Weights of a small transformer language model: rotary positions.
Each number is 128 + 24 x the weight over the matrix's rms, rounded and kept within 0 to 255. Layers, rows and columns count from 0. Numbers have three digits each.

# up: layer 2 MLP up, 1344x768, rms 0.0613, rows 247-264, columns 256-511
# down: layer 2 MLP down (transposed), 1344x768, rms 0.045, rows 247-264, columns 256-511
# gate: layer 2 MLP gate, 1344x768, rms 0.0591, rows 248-265, columns 256-511
up247:088124123110128154093070095129125136106080100082150132102177095132147140159136116115117143136155084193130138131113114127130114146127087121139111132134096142122125135079120158195170159128124122177136101114132132130105109109134118153148124177084123108127140105164131145120122108085123113122128120121157143125159123084121094107097114105102158111109093102139135143165165103109127101181108115111148126192142145124185157157144106142110115126083113115098096085139170156121134176132172131115136140158111106115146171130137115140131124114144106105089098115117113118146121136087117158116121106141104147121099137131165136109125145116133103141136140105156139125089112114117131122134142090099160150122151141107096112145111106155156114145115103141122141111146119158113096152121157119
down247:120131122116119129082201149133138119138157139165104121052102168099077163113160134176120114088075096099115084157158145132124092122176115106128126142157124129109087115118141178122148126136120160132120145131104142147081081126144097115108121110110083146186102169136121128143110136120124121120159135118097189119100131133155144110130177110124115094158127108150114130136168116139113114102110119106121123131115084100127071148147163112146123090126125147124180136124134130169165088069126149140172156147142126098121114144143134095110148100148116155127063138131152095137110165162157098150145110115132137129147110131100130108130146139121116096161137143163156129169134096123098095150096127116115152130148134151126071062111140111121101176122101091154115123168113132146116126164120157
gate248:109131093125141151144115140126122110114093139129139110170140168152096160136085152068134151186165153105151100085133163089095104130100152165075139077147112091153148132160101118148057120137123183151132144080153151175136092112114151171067119146144091114127145170134182117151127166173106097112147130152125086088125165155117104100101151086119105105143125150128104122137118119163138134089104128122135144144092083119139092134133138113117109100150139128170161143114154128152091202117083145102159139103108115134074120099179111143098134121127123153133141138094182109130180123165120100115130123128112140109173121132160093147157100123144136138134100115109135136126102115135202130144152114115145150076175146110096089121108132106122139117127146134136141101122133113150135156119112060
up248:164092118106096097156130122069164159133151055104148161185191093099177185102111116120125161073171152151076142166160117147169148056146132150131112150137115198190077166123120111144135106120149117129092103109122153143108111153097093131091143133146137161096095106140120139186131096065146146085125126117107181073144118125109159154151150178124158152128098075109127133125177097147110196146136113142152165110160153104142168123098150109118130129105127140114139153151135137138127084139141122112141189148094104130162148125083133110159130140119131134120149127154116150100141118120122134150108153074179138166121147096128135149142102129133085148195089086111178102183176103109129113117121118105117134133135124123086153129099129133109142131138112116153146096173158117151135066112091129
down248:093088219119142150127128101146120130146127173176095154111073129163092065140129160070111121146130139163154139147104141125130117124090153107130103111133146142082152116116132121123129123119104160152147112162133132148138184133144123129099156108159114133115170114113143138126150113156097136141147139147126084099140093164112131102127174094099161134128119103158154126091115143172166172130146142141133074118068092174156103124102145090141111147124142119199189109120124141127092160138104159166129071125100162121098097076154135106115139138075118141141103132165154094154195169125112090182071122117102104101111111120141073174110135099142123132123129114167157142118135167154150180128075162138150155159133170117169139152150109171097080180136175130046126154098113131126101160143142124
gate249:131129095079096122168111127079112092174138159066124128132151131152112091126118122094163118138120084122126088151148125151151104137112117082080167127112144119114158091151113151091164138135098146080106149205147168122117106149114117176126158144117149119137104084103113147135102134095108124112127162120118144105123123100168119117109083107088117178108141144166127131179117149138085093111167107140113126142180128141123115141146150098104159149162120116151145111087104130112114121161100161135072133117110183079092096116061142134129163106118108108137100151131135156104121077109149160101165113144098110151119149108139128126128105104125163101127115121139109144188115096151203121136099137106158102164121105100134145145116097118158125138102123101128141103142153170124128114119120124
up249:090123126137160113151092128099118103174156092131141090147145130116130157144085172102123137163135129100160109122133167158101129108118126130107178111120102143149110120135140173099136142089133145144119111113110119093137112204112136115098125126125142122127095112133105155166114123111140106106133073116145148125140108105124094101125112098131144149109151112131170120146110127153119106135123114149154131129187162141153128105163133160130121142091111078099121113088153098120136151137121169162149134134138169137129079111099156111136128132109141099158149166144124138146124110129117117109133094128125134122128144141091128103143117110134161116148118109132111134139127089182139156103072125143150128168131111169119134113106130111132122125114118185105113109134135103098154137177102043
down249:157148134162161109108113109082109126085069140134116125122106107120164124061106124140077095125108096148159150139110084130148191118119130131162092136125120111109125121138104076142151179136151134118140114138126100138142160106137103104131160075159126125129141099138153142135086129128110155114116094155152137113129124133129116125129143134107123072117157152107078147079193159088153126137134147130143122126110112175162150169131131143119162099147116147190173123123139138122115119108106138107148112146142127111130116172129108116114134142159148127162110128093168092118160114127108144122128126145136148083127142148145136081094121151092104124178138136151161102129111170100102143110128101097080140082086145132141074091131084111163109160123100131110124140163147106131138111096148182
gate250:100126121161165116162086135166086118129131119129082132115140146170158165126143103133128158144156132134141135123120102115131156129119109129144107101098072149093111148155123097141130109154109132108126150111110105074068149123148114108158090164094152115161144124139136082158130145157100110157100121120167153117143135116107144120168156132149105124140141137130149138119130132108132124135134162140125112138153150090165139107120147149095138135131112110144132097096108145118150116153106114154126122134127176121081115136091145157119130091092102146123092139152094149127144110134137118125160101125086128141130105145123142097138149118094116172080135208162147168114171132090136113113097163136100125128135135140135136156119127113129114066132133168110161154132136126144125083120151114
up250:156121131115147158167118117127162145105158092128146111098130101105106114123156176114139114143111164120139135103143146150131126146136146121110147147111130124146122074111148130144120100118139110155159133158151124150119121141158087160108136129115111133139142164134088136145142151121135176146127124096137166175125141124105118112105118111153088133146140118152129143129140138126157161140121130154117161094164128149110105133112159105172108129109109120166084113090104146133119173078156151142074105150100116138161143124127139151134089146093125094168097112138174113127165147172127151097132122113144099144120128086126167121118172098179114093177152099203146133143136154108110134180148126107124156103142137119114144107080128111116092126137136101120073093145146132122109129128135123
down250:100155099097133138136124144121094167091140141099128171138126122122149115137094103077085106131108113112116113155147166137125117067122110131147139121142131121184150162107171203117140123159117106168089127157116103123148144157148148156095111095174136111111116143125121164113162117165088087118145101124126071096115122131145124130145150106117150163097096158143110154112139147126087142113156113103116095121120115103137119140155100124127154099151146131137158112157145159145162141107138126163139129127124109107119111125128064104110127142156137155139131145128102110109104175135139141142114118110100124155092137134135151124142132140136112121149103147090128122117106139179147125121139114119158150172195108106145125136147110159078139144118131129145143116122136140118163142103106127
gate251:102170126123125143119134080116098096137115133115109122064146135150167125135174137177142161145142136165108114124149117125122079153166146118116149075094114121131120129156106130092119111084139087140140113149151149102131120120071098099134092111141126113138130122144140166108166136112119182180144094148129103109123153119193095179138136192116085138135103138139124110115106113138127092155134137146111186077101147125140102141121147173186170134099112117123107146079125109161148120151162103085147119133053125084067102155136086108118156104157125119122112116111141187101094134104122143135116107130114101178148133093123129142140128146129105170093139168117146108111090105150145118122162142129118122119160126139149155112107092130137130171093100192117130099186123118164122099179089118
up251:135121100124128111122096154105144166134106167117145119166151123118105094132113129094114155120162128130147126105117132153132125181103116176108133141118120126117107130111162152169156159138146161116078116134122117109139139128127175138154131163066073133108125145163095089171109139156132083131136185120103162131122131153123124113143112106158119106166126133125159180144149133141126117109127147150123086140085111140142114105123116148110105105140137137113154110159140129152115167131116173151112116152140133120143148081130124146135125172122118134143124123122107069127133144153138150102144141137113167107118114115158097112086158145122140094147111104139148136103151157131101120082105115104135087110134127131134135154131156103127105105164134113104170155144135134069164131101154158
down251:139146155134158125131141173179130115143113149119143129132141140115152129133101144154114130131096156147132166124119140135132084128122128086133105155104121094129143115133069122158117117083105097140110150148103129100125162110157136144135120090152161101102105146131126162095142180137136147136126114117112174118141165122143082128111131170131109116080099099144157138082145154140116113154125126129176187135163107141097110073094118093169117134108147131111096141127152135110129094123131106106136119090161063165138116138116118096119161115114130125101137129152156131111092112079139147170158121182104100078119132111113145126102137079122110121118082157182117167108128076133204135129117112152092125132120117127078117129103114127134161155130138112155171173180127078100094151134122131
gate252:123125117122125126119147107133164129159135095143124091118153149121167126149138134115105142080109146085139102103170172153097141159138116130103168105130135147115126120137157130080111097109144129143121141128162115182144118095125142160135067096110117145125111206111156115103133099110175145128150132106077153102158117137103089143086084111110134072133169136106136123157150101145136117105132133159151130117116141146147104145127135169107140118143125126144125069125113120085167141176135138128140125138136130155134099119162145145168174146132149161112118090121121126166122133139171141131143152118131146126126120098138130152117088138113136100137116134104106160165119093093122064081106150091112144152180141146113116157152090117173178107137134139109114150116139150101150100103129129
up252:046121097143112181132118127147174096135146126151138162141130151125119153166118098133151120117116099116108148141097147131140103169146130115134122073158114122121129141120136167131111101118118121102136126168142147149103140075133158152126146099118087162106103111136173095111184114099164119123137116121113143118211140160144126121112116121109098074117159144173163106154137115149115110181131120144101127143126167136152147082096118141131138136151128135104145172082130110138124129101100165164108144138138122152144101133122131164096124123133136138131157136128142121109099135147143158151095138107150145097108147116113132149137114136092165091143119161103147135116147111123167080093119141151149097146107129138134109144133145148135163149127119167148143137096114123147138127109084165
down252:099147182084122143120091123141098129108170135121144113149107140184125106061125059158158118130150136140124087147128102118134116109152142159157155176124166147166125146158175125139115114151132163164135110151131146116122166156119094145133117154144140151127155096158107110096082119113127106100090137151147143149109116106125183149131144120115126107148119149114114118095144121149121143081137102153120146108145123098153110143126095158108108101126140156136107147154166195146118145152152080131155122161118102127145165148137154146116120093168123125128131122124149114135188130110144107122076146156086139149148135111143112143132116123121134150163157115118105147126109093118150123175156120090130149106150108115125137078127109120125149115174124102125101073171107080119135136093147085
gate253:145112110072154161152079142161131096145125150116099121082149181119098159143131111114145085179144127103093132132141134126126128157135109148165140107114107122127086146167128124122116127104105147166135142163170144110115142078117155130124118115153110118115109102060112179167147153196100183134126139144104114177174132134115121089150131075125090140130116155161076142142167101101186149097125168182136164148125121108125132161156150120138111140116142128163177157129105136165115099115164126164135166130094193115116142133102117078124098117118099112049122125186134146152126155134111122136138109106112123128105145137110132151121117123105088076116113133124130159134132167116153133140107131125166077083131152119115156126133119182141071102129149152121125111139098143132129143120117101
up253:104115106139163114095104128136126137104102139134118119194163135137147105131136112124133108137118147195185126169093156111148096113172168135113092187092074151118123111130113129119112121080180144129155129125113130136144135155091133142126130098160130133112113140164121139083107084082133110142164122094111174090113166138107105153109130138139104168117051086129118131125123157124076161135147085125113174131131097140121150133124124122156200099135136123136099142129093146093179115159162117157148142081118129130137150175146113157113102122135123101146081098169108172157113165150127153126123110163175128160180161095123148127123150138122151115132092106098148191129155122137148130113119126149118104110076114131174089117137103105154106144159130161108094122123081162077109143131146113
down253:133131091098117150147114096140169115118160139161107148124141084154109117119161108149116183140095127110143111109123129116145114097086140139118205096163129124109132126127096136132138122124115133130105157116162152128156125113127105112126073114093138119082124124153113151113140165108100119141086154146127101134160132184125133123119129154174144098148155118117158124111163084139132081150109150161097129111161126146116104107075113123097103076149130107088143126118117120150146145131121135164106139142109089141140098139116133123177138131149112129105153168119099094115135119144100103149096144121110115097124118167095127188142140078140104132163129138173126115176112112120128127146144135100129132096154145131083161152125153131135099178090123119153127094086152138123121171025097116
gate254:124121122127094148166184176151092108160086151162102096117131165137118129167080095128103130164169130129088099101149152118127136104110145135128140105141066161136121130144127115167163129169157140148141160118117197124124114082084151135127123119123121171152097147168111128114137126141110125112113166096058162164133156138122170151160123103090133129128099124111121165117131161147114107122127164147149171067100107159173171132146148117104160126129151108141140157169196094173129102120103091207126124074148139107096138125127124135113156125102096120117127156132156132194138159119124100097116150105157108101110090098153174147107149111108130137105106158157101125186122107071154154138110167147096140148135153151127125158111125119154150195178099187111168103117157116169157132127121108
up254:090081151174141144042103151147147114152116129124173094127119132167148085161172138122106121164106151149136121114144120133135125133140160109140172138147108111122160133157108137052116151067093080100138093117160095102117110118118083108118172148120150132101111093098093090129134156110126137113092117126120121120149116049113103164121066163199136141117132129156128072147168070136140128178101083145128124128160163109124133111097101106162097143157130193152130132112095121110112143153121162148102087095110132160156143146109129122139104121123160108119139132159142122118147147159147124144140091140100148177171121128100129130143103156128145098127140111098136134119111146127128123137207131149080047077157106072090103079081123114078130146114171121110133099152107094121109132149080099
down254:165163152112141156136136082124114131078079136142121079185168141158113193102100105149109137143097101168150132176131096119082123126159108172124137152116155078101119133131088107137096142160148153106117148143103152136141138158149145119183134072163094144166137126118181143093123122106120150105144140097100117107126080179076215133122168120150155118118094123121148126106161097151090146150071074136146086072132141104154108105126108102134102106141109141153124063167141184129131111163113109116091153151088078165160162111129147082104146125136083124118120110088153131152140103148122144167160139133128112109123158154198120119149158076124155114099161135133104127126105143122122179144147183126137175161097149147146101166152148143159143056144147164075126089117148092130132089119107100
gate255:121140145129161170093145109129118095162117136135114134099115129183159119120144147106132145100146122197122147093166103100172118145142118110145171116101135147154150124134161132145167119163097120119139162134099116166142118103135162165155112161104099144111109167142106134150156123144130133171122130138173153139124109175134081163104133110147169133171093124125125091119121127107160107106128092152104106115137128143133085147146154112106086129077141145098130095141099147120159118157151167129123143133127138109127111116106163104143097139134100142146056139118106145164138108125104140118092140140109135185144113136136158164107161124139131166118167147096117146111130173097146128117119122118137093161139116123094161095143119153092132119116130136122098104125121150130129145173142170
up255:132157071101081161101134158119146112118116117142109117131182110140136112134161129157148152108119134163108090078138146110182125150152130096126130087099110141121125126130119151127186142133062116114123103114149134122165139156093159143150133161134084132171091092103154139091144113112120076147158122101136138090108131101129118140168062100113113116115189153143138116115162133173168085160104128111123179143090122153145122137124143091090077142133098139088132144110105107180151104105150156072163094112136106096143112131159150152086135113097152118118071092124161137124127169109121142184148093137068159106130097110186177129086100122161143128090127156071120162156126092129121121111108122137152151135138151153122162128111133151129123138119174106136132129069172132104145141119149105
down255:129111089100131106143143121170091173152125145143136129101092186143116107118107127112113121137122097146116146141117145091116145103109140113167141137170139105139122172157092145128172157113131094172133153139134119136096083115156134114103116114143127112192132161148115120145161152132087125121132116077141113115122135167151154138098135117166074139121141127145125138143095172176131146121170170132103180106112177123128096089142147133115110143126146121142121138131104156129103115124138115115148104112162142132109122128109156123160125124122101106173171146122077125178144091111102173125153143135114095166122126147084134104105126114130110138127158088132123117125150189133084104105155170076140111121142094116149131113160149124132140124155147149135123101166114130136108130189119161
gate256:123122127126128139119090092140105121112157097127164126120143117121119147128154113144123131125102115120103163140160103142124106131140131111152107114153112138114118127135137198142137155108117126131146133134111135166133128154108146126127136114150101156104097104089122116150119151132170141112112119121140093140156097113150158154106117131139141140159159157123121102190137148108138140148119107083150148162125142163107134152116091112132098118112134138133109158123119146114124154120121099098161123115096166085128101099132114150144114106150113125131087095137147125134123146156105162108130134132143196099139141111093133140139132156108089186112110087133091139131109109172170168142147151110147107152138091150124127148106108142123122093116124139092105099163129129126111105141107139
up256:061124151139123101120140126118129105154129167149133136118149111070112142173115159127143135136158131178110123124144139094142140139155084119107130100131106138106075137122121153153118120108152146128127119099109115131115140077097128117114110155131167135134131140106169129140132151105133131117123114144137092139123175115104168128132164128112117122157116154143093135185129142081077153128130115117172160125156134133163115119123111142154107104117136133143134093097142080105154126080135142105140121143122164144099110151106097136128145129132162114132152114140114146118128099132128129103128119139110124093109133127119130121124098124143134103092114122104115134164127101159136141143136139097109154144134130160119143102125107151187119110100125152142158150084122122101118119154122128
down256:120153132111136145166102112167105123148113146091132110139119157080146135154127081133148142132152152124136129143103141103132140111131120165161103128100165133193177161150132100134111095135148162119151131125125119112150138116124130112140103126184159139083091199102088104105133117136154180167157154081129125121124126177060139110092141121146138121140092130103113144118118113126181099158151197143139091112150141129126171111147136130109093106169120112067138120101109095126111151145126152150111134069099122133138155124100139080161134102144115134146117118104135125130164116110138113158144107161124116121154124116118138114125137108133141087099149125143139138159151122108138129092166141103147142105116091138168138115106166098114156111123112145142098120130124102111149105154137114
gate257:152159101113112162175124106126117085172120081131125132139165126109168162123099099145101135125155088176127134165119104128141103121160146149122147121132162147137111166153114152127150096150134115180170135109141098147113157154140157084070085105152155086125113115154168158144150134128123123148125119101134112114116115111105140138129153156096135164128133155144143134099122094105126128142124144102164089116134142131108125136135114082101163110146157138138153128140117136140147158129121122116136122146106138144074095099169089147114106107103118133105094116166156127151130098072137139131137134114110150147142117161130106142135175113119097109167088137140124150136148138136199092145144143116103115127137150132139119124147095100117170146136096073121127137139112123149133179131134130
up257:135070072159115145134095081105110122132119115177134109122097099120123152165094147132136115124111184144164183134131114124121140120148135107143131115119167111089123071109118091134133080119151099134129114095133138115117137160150162110080120114110107123150124179152164113119123109160157152080110146127112113130161125126151165089144152136144138126146110135141159111130101116127145153133134118134126155069141121148133096168096179126069140134134130143123128077154105112093128088134125119116111133148133125088137113141146127147076099167122140133141142143184122122100118150100122145127096139143135123144138143112109141098109204121111081113103120090116133131139202111135158109120067128150091125118107126125105101156139097154139140136104114119131104130112137113137081144127078128
down257:160124137115126192120173105161121126147110183113112124114144118144121101086148143145120149116131121130118118119113129131113117121106121152138114117116123167154154128162073115069157155123147133129112144126150128169164128116137132159132151129106162134162162074150122133137085132149147085101121133146167116131147075155137139149171107125132135154149163132138160145130173148174074112128106104153121128134122106117135117131174135121107172144150106139129128141144117119090134134111091159107165123129106124097147150136151128117190129117086110114087144126131143141121120125134150142141129112092117131111125126129160090149154083117128136077172119135164112119099082123117126101157138141143156131182169158135156136088137140130121098137115103147141117134116128150125096154123139108
gate258:124124097162151140119155151159129145136119143126119131122122128143079108150121160134138154151108129131125121103106120115126144139110161167119165088086129122150119159133083113131129097121163138134130154110117124106096126138106116109134104091132139149109099148122144120104123142131150110135113161156118103130101126109145085093102142102141127151139148122143141118088137143130150133136101156105126135116107142126134124128081184138108136088090139149119138123122149129123160152178111078134160143149130136129155180123127079110110147143139113096095104116103093089156088135115143131130122098127114132129163117126129131130117126076125075168136126184126130154106130144099116134112101114148129138129142139090092128123127129120144144106115148099101130144137156116157162143150079097
up258:151134141120144132120081143180102139134144123153107143086126152167146116139143144100123127121134125096166104102153117142153128123114107143154129140109149080099102100151099129104093146145140111132141145108160103080150163129118107148108157127165113092162114134125135142096128096127156120131090154119092134144120138174130099117154123123118136117124130156117148100123146114135098138135137105121125165133147149145148160130101131146148101127132118136140089108141130107147119167078116126123114126132144134120148124127158148145114135108132116120105153124101143115158124129156133149130171100107111117090138154117165103139155153138109117144139147144114113107113114090132138108153140129115163089128082146112109151118122129137130120141154158139084158116108137110120154140136142136
down258:108117114165135121113120117121167146108130103121106106119173141113123152121118144126099146139121089181113111131134154115117120120126069116124124126137117118133169138101150128134163109123184121103110108122124105132099122081127145162118111137121140119097162144127122119165081148100123143096154123115131126157157087126131150117105130155156132192142103153110145130137141117104121127118147160105123142133096123121163088080144116135130119123088113116147110088113144117154071142128134140110096116080141141107108106105117100113122151083133143116116115131167120115114116113114142082131159141167133138107146111143113129118122170135143143068133128086111135142129131124127149120111147102138126122149093114155155089173156136127107127107154117108113152106107085096112144142125133111
gate259:126148146112128129106112148120126123137137131134144125157126096109167153140134122128140132118149130128128134128143143126122127103118140131121132121109146143157120122131125139109113121140144132130165147138134125130119148101133113112133138140124107130126127106134128107145144134126150138108135131117139132144135147123116128119144121147142122106131133111106123146129138129122096137135116104136104123140117126119107150123134135111111103114118143111112103158142109130129148122140126137124140149141145148142117123138154116120117110120134133131131119128086111111134130099123141139146120116146134119137151141129100119103125112127119126121149114110119136118127111135146130124118129135133128144132141154137120125131117143152136144128148116134137108161109117130148138135151143116
up259:175131119123111110154150133129132125122127120137120126124119128146135121123139148145107110112123142121152116132148105134144134128125109109119147126129140147114129124127137097135138138122138103162110148130145148124144123166098134121133135145114112131134110122116145163114101132143120134142101119115121131110098127113116155157149141110096132147143133113142130118115121084138121131114159107103150132133123143132110124120127126139153118161114133162139136118117122148112129160111126126130138142127132131127152115151127109102150125160147140145115117119124125100166129157150164126112101139142144149128082109144149122163105131107113137120104126127154109140174108119105133122131142112150138140137120121146139122137136137107130126149124130117124141110145100118110111130133147143
down259:092127133144120140120118140088145132120134137131110142114115129105142130130115112141139140152112118127132097122131125106142102117110126131138119121131146098150118122142116121110132121110140135103143121120103115133139101152099119126110130135158124124132118130132102121146125121129135134104145097129147150138125154145104155134140150111142135096150124121131137104127117142104122129154121124125113100154117104129124146132127132106130114136133112101143114158162140121129115127124129138129129156127123141114115125146124123130127143122136100145145112119129109133122139123122103112144148122169111146137106156112126120122141111120138137094136112127111086124148139138160169146135140117119108129118127132118126146108157137121121122118149138146125115133143105123163122125117118079
gate260:143136133125119138097133088134117114087156131072089129119102137152131141129107112092119159120115177128154111120145158104148098172115129127130151173112146109099113098182126124187143115119125119105159139160145149113091086145153155163133096194145134107117156117102108119152111134111093136125150127107121187135104110151144129119151137147126110111149106149100132119113075120167133102130145142124104109109125083094132156123151085100114110125154097136135136090111074187133114147114164095127126116077122092114123156129102106141125143109087126136126126163112141130113182143137151129117140154148123153129121153125111135142120140133084126104101141135125126127122133154138131127132156141164131079155159156110094159171168133148134117137158134117149107167149124069130137130127130153
up260:188147157134136095122173182130126126139116111147163160199109102110105126134113143154141079138119123124126120121129124152133129118132095114123080111143122153120161125065156146170122128146136154101116143133150147174081157104169091120122144107135067114117133154142187154149147092120108133069099131129123139162170176160119129173155132121092146099151169154105116110110125181141123152117105125156147163131125145173119186141143139146116097126123125193168150121122157149171128096144096144146139123137105140118141120150133085150148110121178152155099164118117125140185106159089139077114112140117134122106085143176151119126123136139136164120109118112116117133140137098099106088117153142158126178130118142151143105108153108135130129108116115178153161076104115151131135131153133090
down260:101121120084106137125093147131115075116119145116106133100123118106142100166142141109123157150140127137156144115137145152121126103117169123102150094130159123128114147145107090149151097107149136163159104175072123104152083173131158169101131097120135149193136099115115109093104109108165146104184169123114119126118109082135108142138171115122091140133131149104153132125110085116096120148106108140132101124147139103117120111124096118109139129143133125096119090124137132117095113179155124149144144128167117140160101108142138120106130092089121130163072105178122112089170145162125140079105112139115126104156149100116143107115150148144118077103117110121096137154113158144162141148088141102106172119125084119121096135142094152143150126134179105140117132121110138151088168141109142
gate261:145145147120092149126113122148096163139135121133084137123128132119149135146142089159114144099154150118160148114126144110156156095131132109152116138111160150096116144151097139168110100123098150145092132139115115146127148098107102141133111133128118179167199134114119130144165054167111137084149117097115160160144129117098179137137074152127166136133118114081126147130099071092123184076126138156135168174135076124103128139111113165118100133159102113156119131156088154110105095124150134073092163097091156120118122162138143150123175101159123150151128173141093128081107153099093108077153170081142140102108142106119166135122108130135171127140126135157135133177154157172124113117091099037174123130097109107111123131165137144111119153130131145161143146133135132120115119169119154
up261:134101119135130165144112122138165082123081116116120103091165154138109105136150139110143130101165134122146109102166170100148128153123143161116144087099121178131130144144168144108103139133148130073144119101127136110158147080130103104092087134130105105093156137112131151116106133198119149116098144118155103121118116085130130102118134161150144118094150138116079153138092142111113121102150119067111181133169113122125146124096116141127145113121102160126108119148149154174121157166097180135121118161109124100130134149102152143096145134130141162068121138191106117125131141198138154152174137103148194132166119127102144146136148095108136114114100132141107117148121136146097117081124170093125159120142157094096119170175112165113119178103102143139121134150130132108145097119167134
down261:160102146097127192166126115148139109118149131115136141134128070139137135139088096120166110158105148126133107146143109076150132156114145074152132144127130130131139078152109115150112108121131135134157099151109152159144110148141127166169139121130102161152120152127141143148141147079145091135100131152139100129138127143156110121124142083112091152146119173120173093103118139144142109113112112134166094129108132163106150135172127072164096131094079111134150111113176123088163098136062126146105130160104121109127140120162090110117121109100105078149099121127135089136175126113141085115112115157085134148091090122126091132121168146147115115145165118139116118098108165062135123124163119114135158098123137097145138178091137081136120111162095129142128134099150126118121124095118114
gate262:118163101096137110140079108136108158187061121107068137156157136119120090129099165123126132181088159102139103172103111125054131196112105164115162115126117074129079138111095154105098110129142128134098084170109147122099152129085172064138112142082103150144145139125100085120120120109123138117102151113127104098143122152079153170192115153133140123150137135181173139101166110112168142067150130085103118107156100189142166082145096152126145179144163125121088108137151143188093113093089173114095148099123110119138112135087124151195136065143152168081133073104168154112104121162106129096090169142156119098137130129102126163145117121091117097093086184123137124124122115119122138106130136152146076082085089112121127134131176157128113137132160123115133129079096129141180126150120111
up262:150185110181124108112167131148141076151112106145151071169112147110084116156100085133098174111135118126123108121131172132159182120083181113213144165097094128123113118140111118093091120113099098104109130164137098124090123059112161169186132127143115138077126106147082108095145117151126120176138160102142118131082120146092092160097100158098136125122137082120110156130168113143144094114116119174116147102098150154091157134088086132139120141141172051122106129146158164152147145111149140137128135096094136113097134131112163069131152137141126141099104127079133115114144078113084128129126116136111129141100115116116100117138147148113105142129123130156122133070137135121145162087144196115148140186155103143137157105119104125135170093119142092149120129063125127174131149105085113
down262:084143133134102168145098119135098174125168105128082170104139132121086108131136119122137089160162065094156134148112127079120090101152108143083082123112118144132114113114122133142101142133080149128110123142125109096124173170117152137163166150125097142163125147105126199143127124087170147099103135080118166107119126080088134147164134103142066117092121206125137108107138165142095168181083166114093108121121142100172139136128148106133133148116102100158132141160191103138122125137124123145107089109150128142142098103127106146170146180088119122104129109133141161127125148133150125149122121108121123120115176171161114144138147134156086144105141170098103129124136132124195160126093082127170116132127171083124147135084160213123123143152112125102182124142180112134152080114133143
gate263:114134137150106173134185145145105144110082148142130137131146170125152121131167126152087131145115130120121103074120110139077192130164140160127098150126129152110131126152133127122117133138097127085139138138116143106130108110122128174127106157167169109138052120143122134126114149096186177104133129128092110103154132106110105122171098139083160142156099105138136092146151128129130131128187109133156112127108139118111153111138141135116139171161128167148098118121122156132103132141133183109086129160172133167127115148093162165125087166146100113129170134127118139124127109110139152163117122139129133158109119144154143148134117091089155087119105167094115112118096107101122115152139174144156136110114102114122137129160131115088104127140105165085115078102087133130140122097144118
up263:123124114167098169097127132133063109128092105141086107143132138101135168135165211111121109106097170113139163122129098130054111141128137147123110122119076115125149112104111141129128177126102134124091112092149079098162131098118141096109184146109112131139109151080101126127117106184110134118137167120136090110086123128108111128181147115107146148158114128147132067098162156102114151132137172134138116151117126135085107141157118154158177188125121147099142137163140151144168143124148099114109129104138103127123135146138180112131163101165118171140128124117117143091123132104131118117119148107130108160120147134121145160102123088101158116110119112129111113118169131127111146148155132110139137132112142111110134144089157131133099168108086108155154162127153156124089093160102159
down263:147120162092148122144142118089146130143147094110114146100122078152140128123138087148157086142140101099122139150154096130150120156106101083150150137121150126157144102152114143189127130140153098140131115133151106134096143120160128142120112107144145126130144102137174160126157092124122104145126133109139148133113100139136148160140134089114117116133145111093102148119082156170119156104126165106114134124166097152180088139132161086153129108090141116157138105128140132118086131183133112124162160133111140109124171121128125090118134159119144112114079135101130099127116148146123124124112168150142106113138162141115117101131155131127114154148154087140120125132134187155144111088100114109112113149116130081097120168127116138128104103150127144124119141124127170150127161132078128
gate264:137116162135147111135109144151110119138165129152138122132180143109087103138126168114108138123077134139115125148139144149142125111159159112101149116117127084164173124115110093138131119139152127138078149123141124095073117108116086127151098160115128137125107142168135095099130185099097117099112129113163140104104169127150136124134172086127123178155108106149127126126137134091112131098135128171140107095094123148153115203140074168148100150132120149139138171102119130114150148120117144130136161138132107118114071093116112117115075119079129093088098178133084115115159099105108124134115162145115134103089137117122079125118146150148149102134144169125109150133183121106091167138129171155131136120089075138189130144150119131134161130107149130135068119181133141120091156121083122
up264:100109138128139161116137085096172102095085130058072117183135130136163110088133092078107113090128120129138124110128131158113130111129127121127158132136156106155161133137146141086082132120115125137162150125115111158154157093131134115137131090134112128157096100144155120159159087133139160146136166108129133143136118129122139167076076104125185113137100133132162125128131150130096145099125123122120140147147121124066169122140129097169165170119167107092141113125139132166159112123129070122132110130114122101103086123099146153108106149121136115144147086162131156190118142200126161158172135144128109151146137076136069194114153107135146176148127119105103158149132148137131149139143159133112147136164149132122131153122106133137102118108142123129121153107126144113122122101120142
down264:117179115135110147143136142173082175135111100124133169128078161112085089145136164146148146125154136113125128127155153128130121106139108144169125105162099144126185164114078123146158125160146122113129126148144138114118126111135096101103151160100140152131178152108129124129082145139125134147099106131104164129163117112153091111138147083155126112141144114115067132122159128131127134133089072134134084097111096138106108185193171129080133083149122170142121083138102101106136132124093134146144084167075098128116087092135150114094172158113138122104166161109122099107103157110130129139104132168145121101077110145178149125138100125080105129148120111132107105095143110120153124123141126125144114121091110117116139109142121115105111121162136070099095102091099130177179152081108086
gate265:085149131146133149138133149120135170151092152111144085106137084110087140127148179160093107128154107102155123098122117159128157137137119085134140110071102094168138141116169082102134177143100128104102119099142128141151120143107140137170133165138106201109121163142156156094133109134112155131147088139111166126137113164151133096127130109143153149117150114100136122135170121142089155117125155146159137127145099091134132126142100092067115119115111148132113125147107125159105129116111127111119157092086122144104158156145117109128138151099146119102154095118117077147098114130103151191110144082117070136173144169179138123137106140119142139118169156148151155140119120153137095163157150129148124164156157142094137145131138115160091080175112120144132131103124143145133153114118145